Weights of a small GPT-style language model, trained from scratch on English Wikipedia.
Size: 20 layers, 2 heads of 64, MLP 384 GELU, vocabulary 1045, 2.6M parameters.
Architecture: LayerNorm before each block, no position embeddings, biases, tied embeddings, ALiBi.
Training: a variant of Adam for these matrices, 7779 steps.
Each number is 500 + 50 x the weight over its row's rms, rounded and kept within 0 to 999. Layers, rows and columns count from 0. Numbers have three digits each. The size before them is the row's rms in percent of the matrix's.

# layer 12 MLP down (transposed), 384x96, rms 0.13, rows 167-307, columns 48-95
118:463476506513459486515470551507466546609589552510516557497502549451533536421456553491546489573558518563523470439451549422461589483499441557444483
094:441517521394557503467485529441462450510478506498523464504560511555522472489452516447533468653538552446434518514514479645562495481517504453517529
124:437401515551538495499492549462473600423519448473519494540476506535590544465521506418410407545442468473458484471429499452557443465472550526481486
091:548534472458430420546591518480426548443449503526422530468488464492533493484493519551441570477441553558549455428491424490488443458585527515588540
093:555480520467497601599478560523522476459475358499468474529415561441469481524539462444484483508498521575477633557441502512458424523462507509461543
104:474466494574494438453489458427433542475494441466548542523509548568493452509572451468428544487487535485576489542552450504531449418451548462571479
100:501436485491514589620548572450503538529512447481492501525402555412472502563365505476526429469414530581487527544390503518549463518481554535547494
112:507597487460558387506574512505549346427442457518450460462453511457554429484516459576419551524562504526561510489519482523595447445569571490389561
083:492523530513499482596556364554526425494442546472518557513461520559459493474499565484507555457354360506498482441479539484458572440536522557652474
077:465504515480568499498549458473476513510458478531488513482479394516467452508511519479332468514424474453500549478513403537468611493530508503526550
080:433628454429492504412479466517387554489533492551565523518438504545525542492407436490489504501491509592503500412514466405492474542507465571474434
079:467521497514533465511530514526496511486476494343423548525565466494494524540504480441458493525515517501530478520488474535408505513541464545518441
113:562557503513546470498500549533450424536526422484511590500431473468564410548588431469464560502469546512489535467470496462502509525528518493474434
091:436505484488615467501520465453427506557506523486450420634510498492491481495493521479418559497538518608465543544384552430431515566557527466587488
093:512548533502504550389495532518462448456582458449522482525483458575547521419460489520570525506520435497441423543495487591572549525495485508526410
104:497499467521532513507530541431592478461603539513495528434539509454434470534593533407492469519518611477543469434417570495419520554509492585502489
112:483510452456544527498488479464520546439499524372531453550454465540523463326566438555429530554444436510514528506538451539530465440470596496557462
086:371512449476551515495548498481487466579464511496504449492504479517497539497556480463495433477495598478532546470478519537476457483470567547565441
106:403473480633531486548467533499507483513503520544515529459550464430517537580523501511631436454505475551515510502475521511567410531609475390454513
102:495570513557578468483530441508509454514579466435420453560441546489572442407458522470533549506488528483422457430486433558585441542498530551488573
090:485496425559582500522536453470524455538496541470546498579434514415584456503588431426465522389567492525479560432512530461450551496572546590437487
085:415522502528488432415515485494506486623498524395489562623646478445428469540607490513533472523576410480442463530501523499451419469471549468523585
092:518443493527521519428513493503476517566579416461538538589521508494556469558490429469586477509535633534566495505452462469488531487555525397457483
115:435545550592529509484480525570486582510440491528470470511489431435560490541456544548472571537510453544470440525414573485504441466520448461480474
109:514557613462498489473407532418602589452486499461588500509466491532465563476439530486486562521453442530488452432520502532497497514480432621515548
092:493523513540439480507457576518526500486503495448552526546468495501527363475526613476508552508477520470427555547409484477526509473502493541492601
083:448507572617549513535516481439514497464452496562550544518528485522399463427382458616588523503466454537564483589487508471567411485502569556587537
081:435549443607613526497516432554543440450526492531492472436455420457454473608433559447432498507476575503599497500489587502548578460531475440505449
088:470532468491482592494495597485452563495431568391445500543572383461558553496472489578536570546576462392627455531469411443550534451522447467465541
092:468522520541481561525478483504501434522450511555502551518508431561421542569418611496498440479538487424482531446527350485430448419508517535486527
094:462482528451534583538594553471631442440504473543490474377437497485539511531445493571388527464505473442510525479499525499552435482497504540517500
096:441494496406484502454524488537544499493586465446600518513512539549606561502538455481537496548530537507519512509428547415527499476506415475595518
093:467514568494532546508562559528507475485567456520498473523463534494542438599461504491582419523526544435559440542458503400482392475448465521443528
099:437535500607454535518494428444543570474482520486508647513481545541462510613552524523513450550458544468523548540455472471477518589353501571500377
088:511379453391492590383511531554589512520460558506473494556581554499420438502536594590450424501467526537522567498501428510497493494521523495521506
109:451508509487451426450522578542556497514489494510580456475504434595425500466414535478525611540606587494567487475451496562445456485480573502459505
107:496484499501550560549502486565501487491468485520526585570493445405600411467516537469460505448481453474494559553358447552421578478519480609477483
086:494439523561496562517488455548610389499435594469507441522469478486513497459503537499486434571491492486481461537532521462565535448460550499552402
109:503458442414398544590547396513462478515564466500635463476499507478585495497559399487488516547450398512569451489494456441574435469486619524544457
090:519597543517517573401472474509491456451537543436459532576501435504468509504540530436422405493530402475497528479534579392492355533506522469504487
105:454466455497515509558575432495466480549499567532547520540551499545520539477514513569598439509415451500490578430491572478490574542463480522487481
091:531500569431442552408476498471496497529574520511405463491556536418519461470510539498571524537517591409529533425512532481375540563431464462487556
094:554553479509453563503456594544495462494565552552519498463438414411492533631447452389558497495582489436518533527463479495489498514398552416492443
091:550515545546609452515514483476566516555528514507513539488479498548517521403497470561479533357509363507544495473582550445551533486418416526451502
084:502516463507489458529516510521445545502550471499529593404471559534516478510402596464532389494554498443470487375518472428468481438546516550494524
090:578516541429474490483523402487467484440462466586496475572512456514477454485437561579563453553520431484607568449442421458577471516595524508517465
106:469468544509556526481468439503513524433519494443524453525462479531447503500471470482451495438461498488503502535480408439488522449541617493417516
107:456468542496505483507459460607434485502441516416450554465497421488505558499582480505618471484484507524479469516393397580572558513529500527442470
102:490484594599511387491472422514494448489481515529562500544576467495587494552502561524477565583516488429574554487448572422421535583494478472389447
099:551520503552441458531540608413566487509533477453472495461496488457575447539597564491490559475477419453544425572540530533549419516560502433599501
103:571477363386585499454575463434432469549488517495512449589489516507512584542524458447477479472595547487500467410484491425608589509456571509513486
116:497589384505451482509479536515478615565442466409576415548572429454563554517439645411511445497497477435489493505500523507486585460530514498540476
094:520570492471538541529565566487402473421532582490501508472468481491510488506540494506450469503517522588513448561475468464527473523442488562513481
110:510508494506596460492572516448522446529493467437419564468502585405492441513479488440400470413533539507520462506516428442498603536575441443535479
095:531519542492503535538498566503460510428425454427532414454526433514522457507469590484583490499465440473602485476455435494527515605478591458447507
098:528487549574519574456512482557486467429465450428380476495428558527492446459494434466567558437531497488476440504496444397513501495433510529539422
101:518508559420489534551458544491571588526385494560521562505470552516454548531451444473429565467425484507557641526515433521457443520469569464577595
098:507470504440487462455417487529509491517488502459526561477476520490489608438502437574613463506499534491475484508549498532494421418447530405427564
089:436495473560511466490446442519541543419431463544428594469460492506413485531492432486532517528481534538462434485459481517514520427495501545511445
139:463428528453514456540533555461478533440468463563447444510451434610487516517537437505468516562536525488451502432570499577596483507491529514503538
079:359536411546522490495520475555457525496601506554505520535467442568497470482465412593460534486460531546524529512472356527484470468390476456483545
101:423561425548512581632490532509466508539510473507473538478503516529535483508403539492534509467474485492427575505447411549561561453544454400542520
079:513514500459439615473522462505549515414558373559502500518508518560514480488484514486332557512435515509483515500562507434537507519480427480568499
095:459499517525418559503461534481512401498498520416504507490500545427517498524466572561448411433476559528469497411524497474492551482474513483556526
084:495478603493517468460518519557497458428575565479487569533607387477478479537497492576498459402492491496551521514451383435546507496527522580458509
102:536461501552552526471475511521432497515439473541496405383428509521532458465519407522609521476525526515453482612577421483614502474523591517516555
104:442527544562529510531434483527494536546415454548454488490583600442440430431499452420568373518438427586567589564419510515534434498478496528530602
093:450517568526615519537508478522580407485497502592498520502543472504511516515549560498489494468557425490449472472500570517498482536453481441452537
114:467503513547463528463431465492478469485481448534509583474493552541556463508387509462530514487541501466469436464482457491584530429490512489612557
097:596547434494439515425475523583499585566540553492547476469496455431528490448602507578539536493520472538479457474512378582440456562495537491475565
116:460507507506525470556476511432464458442423450494531616519463500481565612542453575540623448431465560468493393533504554614466453575521575513471462
089:519545494492500468441572570477486487510470533513547556483528487509497519427468529428498527407508425533546547500483413450504344417413464526523551
116:442498539527577474411402443502528482530489533524468500565450516512487557439487487466473510459459530499500464509445546438485574505510527508504481
123:495473473601548439508410454487516471467462419540496489473413501530441494522518515528483538489572612442470454473526471453584558560600459467468486
113:440501564523419462516464428507526512486468429460504514464483523466500466484504525437392497417456555558465460441514475466499618435539526481514555
107:542429539537427542504655573506415501533517519550473517531465529453485429565457534503472484522493603537565485473533526523463549390443573434505431
084:466484471610578424497519464464570442532501509517489544466459470447474452470552477499330512478442434467469514546500428533456550578469507539455406
103:493474518558493445493529459473443509506464465560478619468417519458351458524492583535557480464494524538546473409467625512591515450575498497479402
081:477463436538567506549503482582474468614422541446444498592570502566529393544586545502492525509488480442440454516474546555528562441485408464557473
089:442497526373503441453434505426499507558609463467562470559557492582563499417462517486497530506581549510479514457516497492471559496677442503543476
101:529540528459586423478509517507523534517475501476437491451459516568545518420560546470557551461505568459460482394413567412571512480575487435542497
098:466471490563491486455548500496485478507453575492516539484535495573459554501526486408547496489570435521588552414487537465549532409626512464481548
092:451501474410626510369488481607494473524515506471442562495395479522516555592544563481484512475485622420536540509540508512502487475550449470524508
127:528523524560426523503467541589580543438495515524470625489473537546453418511558398510492509455516513551496451510484468537492365490480425483538523
081:515518519390558499507489595497464532480626553467491443447491505475524602458458486548532429465494514527387493503468519496526451434457457552443559
100:455501513615421632580493481457472505515480481459501526467535458447496503546629496399484485517526445449468477562466492428475485521468425506505491
089:444537504446455483507565413528558503565485526532437552473410511491479493475536520523450406471485583500510548442471553622462524529535552508487544
092:493455527474497483428448539558495507524425500459477440513610406508544491482518461552549489514534448398427600462506419536478389529520532474572488
122:503391509527553513479510514479499621497494491493655478596505496557504514490569449506468554471517509490443554455450424516464392553457537466479493
111:480511465460561543502591597420520508428563484537538533467578462448487487410498386436418515428495493507680455447525539508404515486421474512569506
096:467501388427499488455517441467559513508533551569525435429527505532419488509467448473484530542428493502492517469431541492451565660486507571505548
106:492455520469489438437513592447543531529511458523517434510514472584609535463431404383546516506479529536468412599490468445529452450540376438529435
076:606483568495441545484463493453567543424491438573529504558492513488548444469463506503495567537520491536517481567514634427508447534430476449546433
089:525501577488566473501463413468510424496599516452508448451465493507541580439447550447532437445501516516582533592508599469514390453604479504476569
106:488553471559513566448450469454568542520502455446553367420429466556628460459527483542563427495497428545497503478483454439469489486463578482524471
087:553486518497552568529472544530510469534484505532550419556465471494493462491431410466501439509543468480621550480574503480489563415488434526529514
117:482486491499442470458512440530464459452439508393492496434428510468586515539499545561606610507546485538508501459414524539577585475431551442556484
114:472511503584576430459514564560493452477484461526488472530460403541561401545403456465547391452481574396481479537582440507479570525556524474507582
088:472520500452591473482475465552482486520515442479453527485509498464459502575519502505378506468455481510518467489468466422528435494439525488458578
092:504449390572444520508540510493475504544489491572396569603499466492521474548504523498495495534571472468498555585438424419431504572535425531543490
099:370520475524560436488449512511438466509334470536439532474481525542567615530434515468601545469535538495573506460523492444447409483504513518517508
090:526512539499455453496587518563543549536488503546416487504482505431601476544539372464506488467444541467556548426519512505487540483585497491513558
094:473476480503508410515494512501489336477566430498521482513491469575532485464513508557432535441497629474551481563457455614530473520441503536490423
100:484415547462560538602446476550513494512576540471452523531535493470474478455544535576485429382563553508498433453522490475423502547521506461519570
093:436493538588457474482573459449570427510553543428470543501569523502445560461496538415569511479491452472615539485464415476485524466439547458492543
092:552530487669517496454492469468436503518456538486612468467551509445595519426531600467531449514541475521426526451388451415479497481463479543514576
090:481588513511514530484582534597502540454425466439458543442554584522517524525524461452595467487469569430471473432466426484546366541493550549609501
096:466543492533558511450480509514564611558456527483465524477542447514478469452513451435531391501382516460442456512476431541468443419549445448500507
095:484525542539475439435511446525552410512521577537462467536510516551451523402497465567521443598621483442508500523445545575479540521448497415518435
099:499475428423541564510491478457464502483488564531459470526446588587523533485512541521371481492428422449525544481548412459519604495466528527469504
086:535399531479521533557517542520419542456469483505546463472533512570573533573499467444502439562501521542496532546429523466567488407461507447566426
091:451459433552512465497487426458476454464494495440458508508495541440513463622541498428361545489525493538473501525485380535481578421510469515537576
102:550408598433426514553518443413460395483476529459507512479531527583440485537487577530502443542487483504471499560542540483547511437539544474413501
097:503512424462443501452545450418525591512556594503508499554451490539517532511457497505517519522553450527405479387504517408426554475440430520512550
119:525475485528452533487410535578515444504516466526528422545560459564539483568524412542489479438479436465507478521387506455450524458456482510421499
079:453486530532578393450491516447526427552549465445472488580535503447499533503476358516412530504437518506509458566511526385521556459500475472519505
085:379520497472467458516557424564445454496435529485487494522452422538519539550595485483512476431508604591461423474493483465519464442500597539485554
098:538403571374524408453486544504486422516430465440511550510534509494534525577471449492493441479489586503433572500532565503542360479491534541472456
094:536501588421472532400489435525427443519567500446542550514537532517579549477379446475540548492457517447478515514568464537582493547457477433457472
076:443528531519601543463479451554570511543427562465500473474473438562492432498532431517377566463449535497585480446441504654542486514514399470423482
088:542454424535573535522537555544510493463510434500577539439587453586473390395514463412521493545498491468538519504488467512423555455529507613542570
103:485430468451512489450535617524471437492491485570557468415403584519486532438520469502457474446531520431494512482564556551560447466463468576565476
090:509470524554579436509419495571523478440475588489528521498546519455397544461534468541508468479572397547551530475408445521484458469489459507521501
081:435533475471580404432569474552463549551511455531523525461486510502446520491512542488450499437515487513512525492489367501365570460490462456531528
092:574421465465500469521564564467476554569487483558515460438516450452538499445560613499442550452492516530522529361502525471500512463520508562588517
099:499625595438425488441449556503516460494554445545539591543502536524558468403474578487567433500507517596513424471559515477427501487554408507469572
104:415509474442441489510428453499461438477573493495530446481444527580521508389430563590534483452485434463549521475575501568410498498513501478524473
080:464463452408549519539542432513553499479470591423498553511536442603485443600527498495433488505427435424502493506486474382459591464565458533461517
118:479523437459581456620481461564497548475552503522542419503502512514458485434482449432490536548532503521570470483533403450511453437481445500450495
117:561477536584527480478496524425489476493452472430551487498510481492551492487465585446559491545557477468463436485466575430536441515548511488529568
097:541568489558503434434449495432513482511605440413481476466474530430485502505461495538444568479452428430491465554517413556529468511477439462455464
097:449487459470399505419516510538549532464407499505481482577493590470536470480501468544468516449497518546556580503564421590550447532461493540548493
084:516489553572566563468513497468538502552490492505453548633506470510539462433393490423452489464511546579499518554446536442501524467461586530506491
116:485556611501480474481560501415530487466474441522589441537506531553593454445474442530392493594507471412497454476530496511487489479448552464416417
088:478525458538564470402434558475536459488517492341458473509465419493584493481486536542411400479524461481537565503528578482501572480478424556498485
108:426553610420576572526484548404475414524463522481552474519528521476431580503517516477458491450532525572414551601478481453528385509544475514494456
075:440530456514523530444508495470534453458518493537503537575566491485497452416444505517547573452531451511532561556479594500426468416546551407490443
110:515440475597572474504478485517442557467375477600423524435513566507464576455474397494515485492505545540499471417517605503569574535506526538556495
089:509529513490450500447551522480443383481468479465490478492533486554585541484549534513566486569488519467497457525409421569524465392426530476512420
110:484471528430464525508577495469553457530512478616496459515537415496481517549477637460574518455471525479455483529434585500435517619494600494488458
102:546483499597469443450501481536542517489480475567467534463662572551447425511467526548495418486517481495493491550535484508533468520550486511477475
# layer 12 MLP up, 384x96, rms 0.126, rows 168-308, columns 48-95
101:463558533567454514538538505600516545500406546445483561436434506414351478493573540510429557463490528613439476519495439563507463523500490552470518
117:574509399414450532463511412540559511525576480462532522445457579486509515556458466480573432487523535594423445565618544456504591601421426425454513
090:512556477542484608505435460528518503487537405405514549452416469464502528478563461464570467504492463540435448651564443607474518549525475516508537
099:520499556498499506576394523482517455384523482492421617479438423514476486418544530559537569557511570448449540544542436507520466533573609459491491
103:557519552535506456592542484535496492446482496577440535504499481387402523549471472591556587540497472472543529464525505440550491458529504497508464
101:452413504511517527450525486489479578519464500547476570532441553537497566499455385574511569522446478555576554584471429447646525509536471512464470
110:530446511593468595539469458461475557509391479523533579482532526422372405450514524434451467502473535548478469497501522499586519511441441540489549
087:576445436547514616508404533486521593473473503503479430486466489518538564480498417617475439577483560517471464538591483579474536499426531474455448
087:569464523540455529473406539531500496502546539512500453422514585395547482566511548547494518560574530580500597524480592515585482507547407453464423
089:507365519532466513487559409520579467529600619482487465496473519456580495480553504488514462497543470496515484410474426563519500518483509486474479
097:541506445469467475506505461479436503506487586479476545562506591506431586506566467530438502415480497523516452510622498637430496549530424515444527
101:608560574530442516542529424432496540509473516491386424561468534397453504549484443427445442551460418534490533551504512505558527458465441531442520
086:510505426482478448560527478534553501470448427456529485403419548537460532415480495509471526534374493468509464558506510537472478472553396480487469
093:510363567451457451565440459517453549508417524491591502514496454461437463506653445472534447414511514496551478416578475457494524547558489541431568
101:588485525510473438508523459603484457554452573562523378430527535445518553518430523529560505453562443513523402474553431552540531567456473491488448
104:560448521464405428470530549526602472523494463511495423495437538462486469573551528495487512394519493520508464466584471478461472612476479477516568
094:479508482465486569573472429501526456488485564536502548523467420489499496506485514553484457493464461558403489540550510468559537486431517485418460
100:552476505556498430469518448506447572553522478578408468464484528483423469538517596492545585607524536511517430517500564411500518560587548502470462
099:592438548470501540527487510468442534400417444489558459479505525475481427487533452540481506493537475545612452610506479487579546516514487420458495
091:514514475553410589530538610487546596554471528528497493477518652471391516495507446525507465506444435500546516481516491451590497498380465453497407
087:484498445464477418512530409460469505492559524540411481438469488470452610584488414518599456497557592509487501565438450518478522503428470525504513
089:546591462449450450536536471574507365430462491516530432397509565447563615535620573568527472462455449517411559524512481444507571523467492437574521
105:526460495538489443491566459388545529454544497576450485494497527521464478550515511601586518503458514444526456466491467464464567507524455447568475
104:516440462418488468575464422562571501486503562539593400507463562417507524510464592435451594449450447526449486562581505506548494591505437442382560
087:529466556460422532521526501488504502517487487550542551394393595522466669515516404436508559481532455427495517529554492512444529569470478502537527
093:531543501511489554537432517501508449509590572419433384424435543512535518549597513505493528559549531483411466497495485665521458542480423534507393
087:549379528396402522556459551518448460519554548441485526530588518517448543410640481495538525527539454510429461518453410521517485526499551484511584
088:608457542471468460520510492484469484516602486492526563495400471460452445488596441468481498455488590538456485466428536481606478545556558430500533
098:462502468544426378453447494508588611469611549475513469452473486421498391522512521489468422507562443478617593509401578484517568610505495493519530
095:561551500613451436498578463513489552533433495433504560436479463437476419490619558529524553478557519475418419520503442506438519586469517478471592
100:512449416526512524511521461526523452434432481538455451444492478508502478509546552511540565448521525438571512568441510628534551617440512454525545
098:522461596450495543513432493530572485531527529504514468486461489487475528476567523534552482568499526390442538566485474523477467558493531379556454
099:552490522470480463491466475496533530500478559507447391493546502478521454470463561547545628467435524493493497478441456504528545492506497409538466
089:516618521573481484528432497449415500423480453561464518418444453604522408492473432525559517533469420550502443502477522502442512509542545538445561
101:502548518447479506491450520479593419467608479491514449502444515524513525548539480526527540490502541540518515519477591494522573501502461485450492
109:562461443593466405589450539564474512478470453566466451408521481529482582549490553475511527511512582482431455510556458488485557603525521443418491
092:523550558524457523506460411462402461487539511521504538540489510521514541553611427422543497489592455565454410552501435430484538577450383480541556
103:630550482576452500457458549500491488502531512577472568429476399427504502480540513488531529496484484510412469624483463509470484551438406414471502
093:477517516489440433481594434567521603518461438514514535460481552451572507452512587537570493431550532599496466558473549349528477516545530455461512
102:517406565459522475494508536518579589448459460561478459512457611457440453539472482482432520578454558504549529455520519493524528484583446464503469
092:523404550442484577474494423508576516516463470514468523585490503519464486424534623613448510533382529505476441534422466494430507571448592447478460
100:516494557477502481551558530494462506505403526534450504510426548611495533608642508607545559570416421515552482524461454484540496493507415429536462
102:563472523537433575519447533460474466411456598501500385468492533397541555510477431447580503555530587573447546498507450551447569625531519545507510
089:497478497522506495531450477486514480385452525436487417482475429437540429492605522496505481580553456616434476557525531510460567613494579501496492
095:507485523542505511502576505549563563514548475509509500396397525452462539436537403544457524531511543386483565518565620526449522497549480526389418
108:559535477584487564513457496400537516507523504582515468509519535498551494444440477515557458488510421509395407459471422571487536481395442381495519
104:562543475503498549532449433465631554372526541500486362528486586559593489557485454490434533500488554482458505461533527455531452536539514482474452
103:533452442529505551554514553507452605495469499552465586503455547494491534374514469531527573483485482561427318541461490502549580498573540439554536
099:559449575409471480535614346516597523410505543535470506504477509435412589459463472499581494489473462527534528418537538399511545462536472375517607
104:543566491533476534501478506422508512377571555481508511457454533478531532488494487457533557477522478532436468514511541515529550468474446383421489
111:527498581548479537513380410438449559454467450508421544536495574455489476474548459483481500524597549582486460466542550544591570629506462500468523
097:551485460631447426592552454405508498481467539510519553426480519469553397475456484466462531464478473538514529451507557454481542490509453450446514
104:495538449587435476582459503557499528518478479551495503437463504423500502528512510569548571564496490509480437473548573523517469633583519518500474
100:480452505403479468623525493519479549416545557544571531468483496477549493584435463565537456496505486436563433489580557515504543464489462489481558
100:598522551516495427488501513409492571486484432546461538430420488655576507454605543500518493516502478497505513522488564556536483548508422524439570
108:499572524519501494589488530478464489490412477569380566500484556509429583490562436435542585512387443577535527470531469465540515521524511508553545
100:457441581454470548548497474496490558467460511486522492492535505461553446426539393484503600542510417467471502497486466424553566425460497554472490
091:482467475452509449488478488472558484499414534551463432496539508472444429438588581528501537561553557507472571445490520586509543479463581522400412
114:531504478557437497541484560563423531433521485504490521443468614457452603599505450418474531574473611517376509479549508559540535509531473473413453
084:608440536412486481494472581391464536497430563458511530451568479423437534592524490412553484531511507372484494527526547489559457526467484543438541
101:493478516609484489540448434518566527487515508612410479548493561555487505560457380555559582530470450513480469556606479519489568439555487463566434
084:489555479575502446528452569497462511584431533471468541407442492432566550586519493507533428525564513515549502545424460564471526487444587466461581
096:569527575555442530448610487458521571502496562517457550520442519470569609509469363495505522436441512462548498546525521434528489478519509478426506
089:546395360507463566474484456465501572472418521540457475543461561445552495433488611474461499584491370509501472482493498569456470549473458478565533
105:507580481517466555585508485498542530395590575532442525416501624438515523581475572450454532563443579604435493449444501494445505548498518450498431
096:493611462513446515485440425583469463477577523494430479474525480499507583442488433506522471531384555511491527556457428437461552546456531539490524
097:522512609538458433522448519520566534466460474459555517525518537553368531434415439459554469533526560518573493540538450577454494489482516505532579
102:493487496517503598569494463478492473473530457543512490531444573618453500550487556482549494622550528521423381450491515489557542573477491453446514
097:534415569474516487522532442423407526537508450488468427512463523438498475535530536482544484622484424485502496551505497525579524557500475554389590
114:515434452520485462492454413478504658546432494456488430552499612516464529393527538508461499498499539567480430590559502540601561467514489486501522
093:543555561514468477530483517554473509533554470454479404509400556481518543599610457515546510573449507486460488485580481570472443448560486484490511
113:608484493564453496535520576483451498487475582517461530414438496500510626399509558518564494486514506552451470438539509559598541485463566438545471
106:598466494498449484571509487530478548485398563589513359469450516484528548532484571519514505577478476502476540477590465544516544482588527481433455
108:593429518531469446469483535571521600503471551595477465470480555495475507468468580639612440449421535528507443480533474551512494541559510488537481
101:509488498544474438513377480430507579502522491494546550463447518474556519428490426589505572498502464500463388529495537479507571549470492533460436
091:563483569488460534533526492474445531412528516562447546500485549465555550548466450445555555475485442585491477490445636516546532494517419456505656
102:485539510492533571527412522525474523470582433403498428491446464538492531555508484517468461570456493550376461436503458568503535502527459484485556
088:533564493454473589483487547430477476475587520498532497502381437450505593416441518451510404510571501536465520560579449472470492519462539553457513
103:460426514451468440522492541515628530509593492486491442497487542510497440363477499539551477481544491490504514436485476582553489505633450548448477
099:550456508622507480500515488459501463465594473558481525445430469540440520450591520425527506461479507473517525520491475494467612481515482441402609
098:476419509571516501514511541578557577521579481561473505461444487529421479466543419441547501451473478471504512394513520527514495598603479474457560
100:568454473609427420503540523501541568455554436572457493459467490466487482474479513566526519497399569541445553609542501370546480484517558484514518
106:492506470531354431484494558407513524508516424462481550477482483437424426536486488493494503458478560558481391528545489504489547495538359548433514
083:518513437643461456545494518526514462485565454570479439434495418598407437492516540551559456573507559458459546444619436451529502540461542525485484
100:475545453451425542494474391557539557406608505614442470445435557466493534570490464525458435554379536480451557495510547553515572548572465563418597
096:541527437575528472412545462454549524539560433492533416485510518463516553408532587549568524485450410484530460490552564450527503505489515434512497
091:554551424531460513525491466514505463459523500475538439476400587591495535513530406455495423453422511491523539467525527542579449554559503439399584
109:524531519517481506496444557412492530417557475573478470520495487535506520519533404455526488647468559480508505491528449487465502483443436435455486
104:479411556480405407506512482443519490471509563496493531506510598399478548498503480557491451532528484506509407432448474466536601562465482528439477
098:558476550530525483528403474416439477403507496510452481465442491400604520515573502441529413472440558521542540503599573409608554456493515455498518
101:556537575486463473515516472458487503497564522471452466432461560471398483483492494573572518592492524537414428618506477458484522451527516576480418
088:497527503507522561512508493592493426567473503541504435477475488483555624421585481444516440526536488440398427583537373514527535478483512506464578
093:519461471500438590445455472510475568550496490481417476421445457492459471441461503523573491510466455462494494473501433644528474563511486503571506
099:513515517498477507515552507450599496519587510564470496545476467493451424481471529505557557670517519468569384541407544478453528492487448512483517
094:482517467504528476484575499444537529452490519609461582446468518462438536449490517466514507489448456494466494470483510506493580556495519446439497
104:515532475531447470520389481492580471448497512475410518485500513411517494481543501459492481472437516522573453547480497530450514585439498580491483
109:565457449546460453576507550454577486514490520425471470405482595454385497577550588454472480561518468544522504466478574456518523526449470509465493
091:569449441511431520537552516450572568485528481538465536513474548558507515408591602441567499547463457594476554534402469482504451458479429464533503
099:578512519502499453506472500420508566476443585582571430525500504484483534474530458502462479563391548537474468418475620486523514542517470411479494
099:444535484463499497487452506465525484574600427520408558449513511539433506551457492559533560562427602474493510514536544548491451626544550454496548
091:563473468433453611502545531514492416380515493509556526482435500553473519595484485531513486474431503565462547532545527533511463496513538615507521
101:613534527523433419534436521414550492484464590505500409501499511445496547583555492570512480456495566498539480534615461522504493542518501500493417
105:538482550473502472526479526466524466499477523559409467483509536403438500569438586521508505600461469492480462490588597564583498493541492552425452
096:505503509541504457556473439514515514528550463507410551511515446416541589548576496544569456446448475506453353496547470542581501493542438468418548
095:536526481464476588528504357520566500518551472456442483482485533439544582580593451569487494426402475601453467484599470514440497500421480470504565
101:511491516519487516500456542427527587360535413491464486472453466501495518550503446506573481547478483509522488541583438508495482445488510482464620
096:639437541414477564595561409415493535405461451601486489522471547569573558511534557436516498497422452517561523436499497453522571476529452454499470
103:496536544544528438523543436519467505479497470566472527507460528481490523527513442451573539480497435518501447425510446497558626516441449444478584
107:516524482529459528513524552503503488436537449539470494466487499434557502555468557479531506621521474472488532487570559461563490510520505534462496
089:528486503528501448528418560504513488468488483475464424486495555474496451475541463544495488484490426595481489606625497582581527523475439497452496
095:575541545470425476556500528464427532471449537532477481427518522433507600437541526624558427442441474500558430489468589551508505438461522489451547
102:455571367557540410513516456491647519486447532491527503454537461475489497471505555458471542484515541492553514447439491457504543516419576468470444
092:555489564464405571577503491482456485440480484479443590498509456444442457516481415455540501487457543586522486535497554500608548476632445501554544
111:457562571452494458515397555490520521461506499470473451439482521440513614546592540420555584480496542509430501427574475478560533526640506494504536
086:522545454478426448455499476534502416497572530496476533567486582497539476502479560517554489585587486500525436464566611628481562492574478509485520
088:504556470559494397578470476566588495494454548565556450408557509564474455468509511528504529469436390505531503519436475483482558499474514507424540
105:592465530550453428523506510602544486489529498439368510526481497416511538487534403549433470565431522514449529474629489499541450591465491439521497
092:509480403474468477481559498551490399462611491475428524455488513492422521509507511487486506470525604574369525485561438602556501500546457477491471
082:585472466446468512525445526569460515494534528572507585508498562426452531467502576459486485468604430503466462501490547383517560459426574547466585
098:538497446569469484569474351486530540528487549624451495513493551435544578469502528526439496433397450519453457534491474510643522504505395380496503
103:572552535522517466543407516421460463459559511509436533469468470381465449533537456544474537438541577504442450519652505523487486513542501515465446
095:559509529567435514498546545544469590455505434435439552484495483522512462554538471499582572547442493469448463522589496430539518574575472527520532
093:568478500507460572517463475489548459469515619439397531480520459416515561550420510459508479553487540525414533538575559522479593585473482537539525
091:506555499504511575480423375541509483409493549477509471494461452575484544528558482472508502538470534458517359609551499513470582526451518525400538
104:520430463477466428617552503491610486417478530502456476538518442461505554429478527493468559459508449550528464468506560492527487537499551487532430
102:504399537439466496511492391370599526513494526480404509525488574440511552508448505513455463529482578519483526502459508451566470527537513483435536
090:512544589499434490528436563543381465511517453541475400492457500404513541501489426556526520487568512575504503504520562599542495507397568409532503
111:481567483496443499574491524408436481521533497550486531441443459440508555550596458448471506519441416581513418560454515461583538496401455514404508
107:545512561502497472595455526448461574478399507501520416451515512508471389545486533494476504481480434562566541511437584513668537491512384488506553
096:540520573428460485503488501518485470465516517515565534444497431509526543506509529520597466480511397555523505499530622527480516583529461364527534
097:587489522512406393589515498448459495511444605500537521437509577491521451560541490560487534623522454590530466531465513424495595516483521501459549
084:498492484524427428510494479465604507492589511502515564611475541535533561509495424505519452489496402531581395575506530532594483520518432515508540
106:512433533425435493552456555556557571525475458436542595456456575402481485482498459497534470452487534554453378485490432484479514534487421481486592
088:489537536492513560567519486476415550492466498588494507420539619547515518512527431462606607550470451564474444398506435523488443575504563513479518
121:438550582460496482611495530439526510428473496465455428499442589451423526488563509439514468495491595617454504525457516587529465542487440407533457
082:531500480540385494582461555542477476516529623510477511424406505465532518494529483508457472507431521489454508532472434490565511573481486505484523
106:530559472596516454599462506422446464492470494489483480406457521467468501465558553478616592515471441423489508525571491520557505545534518559423509
093:522419462489419524479458519451566534417546554627535563525512527494406518479462522563522577485445572508548509583465465434502521548559480462512481
107:600533446547426531545472486358560456501544484441514487481493423422478483502477475548521620472527462518493556549594485504562550600464501443443484
096:533542511540515587487461500374506614449624433449541501438434464428470428518465471529562548548512545412485528433416460572502535576501583480486492
113:563590432532478530550424566533436554454609545605536535470464526515542525494549453579570513549476527527503514406486448508424510541445460427438484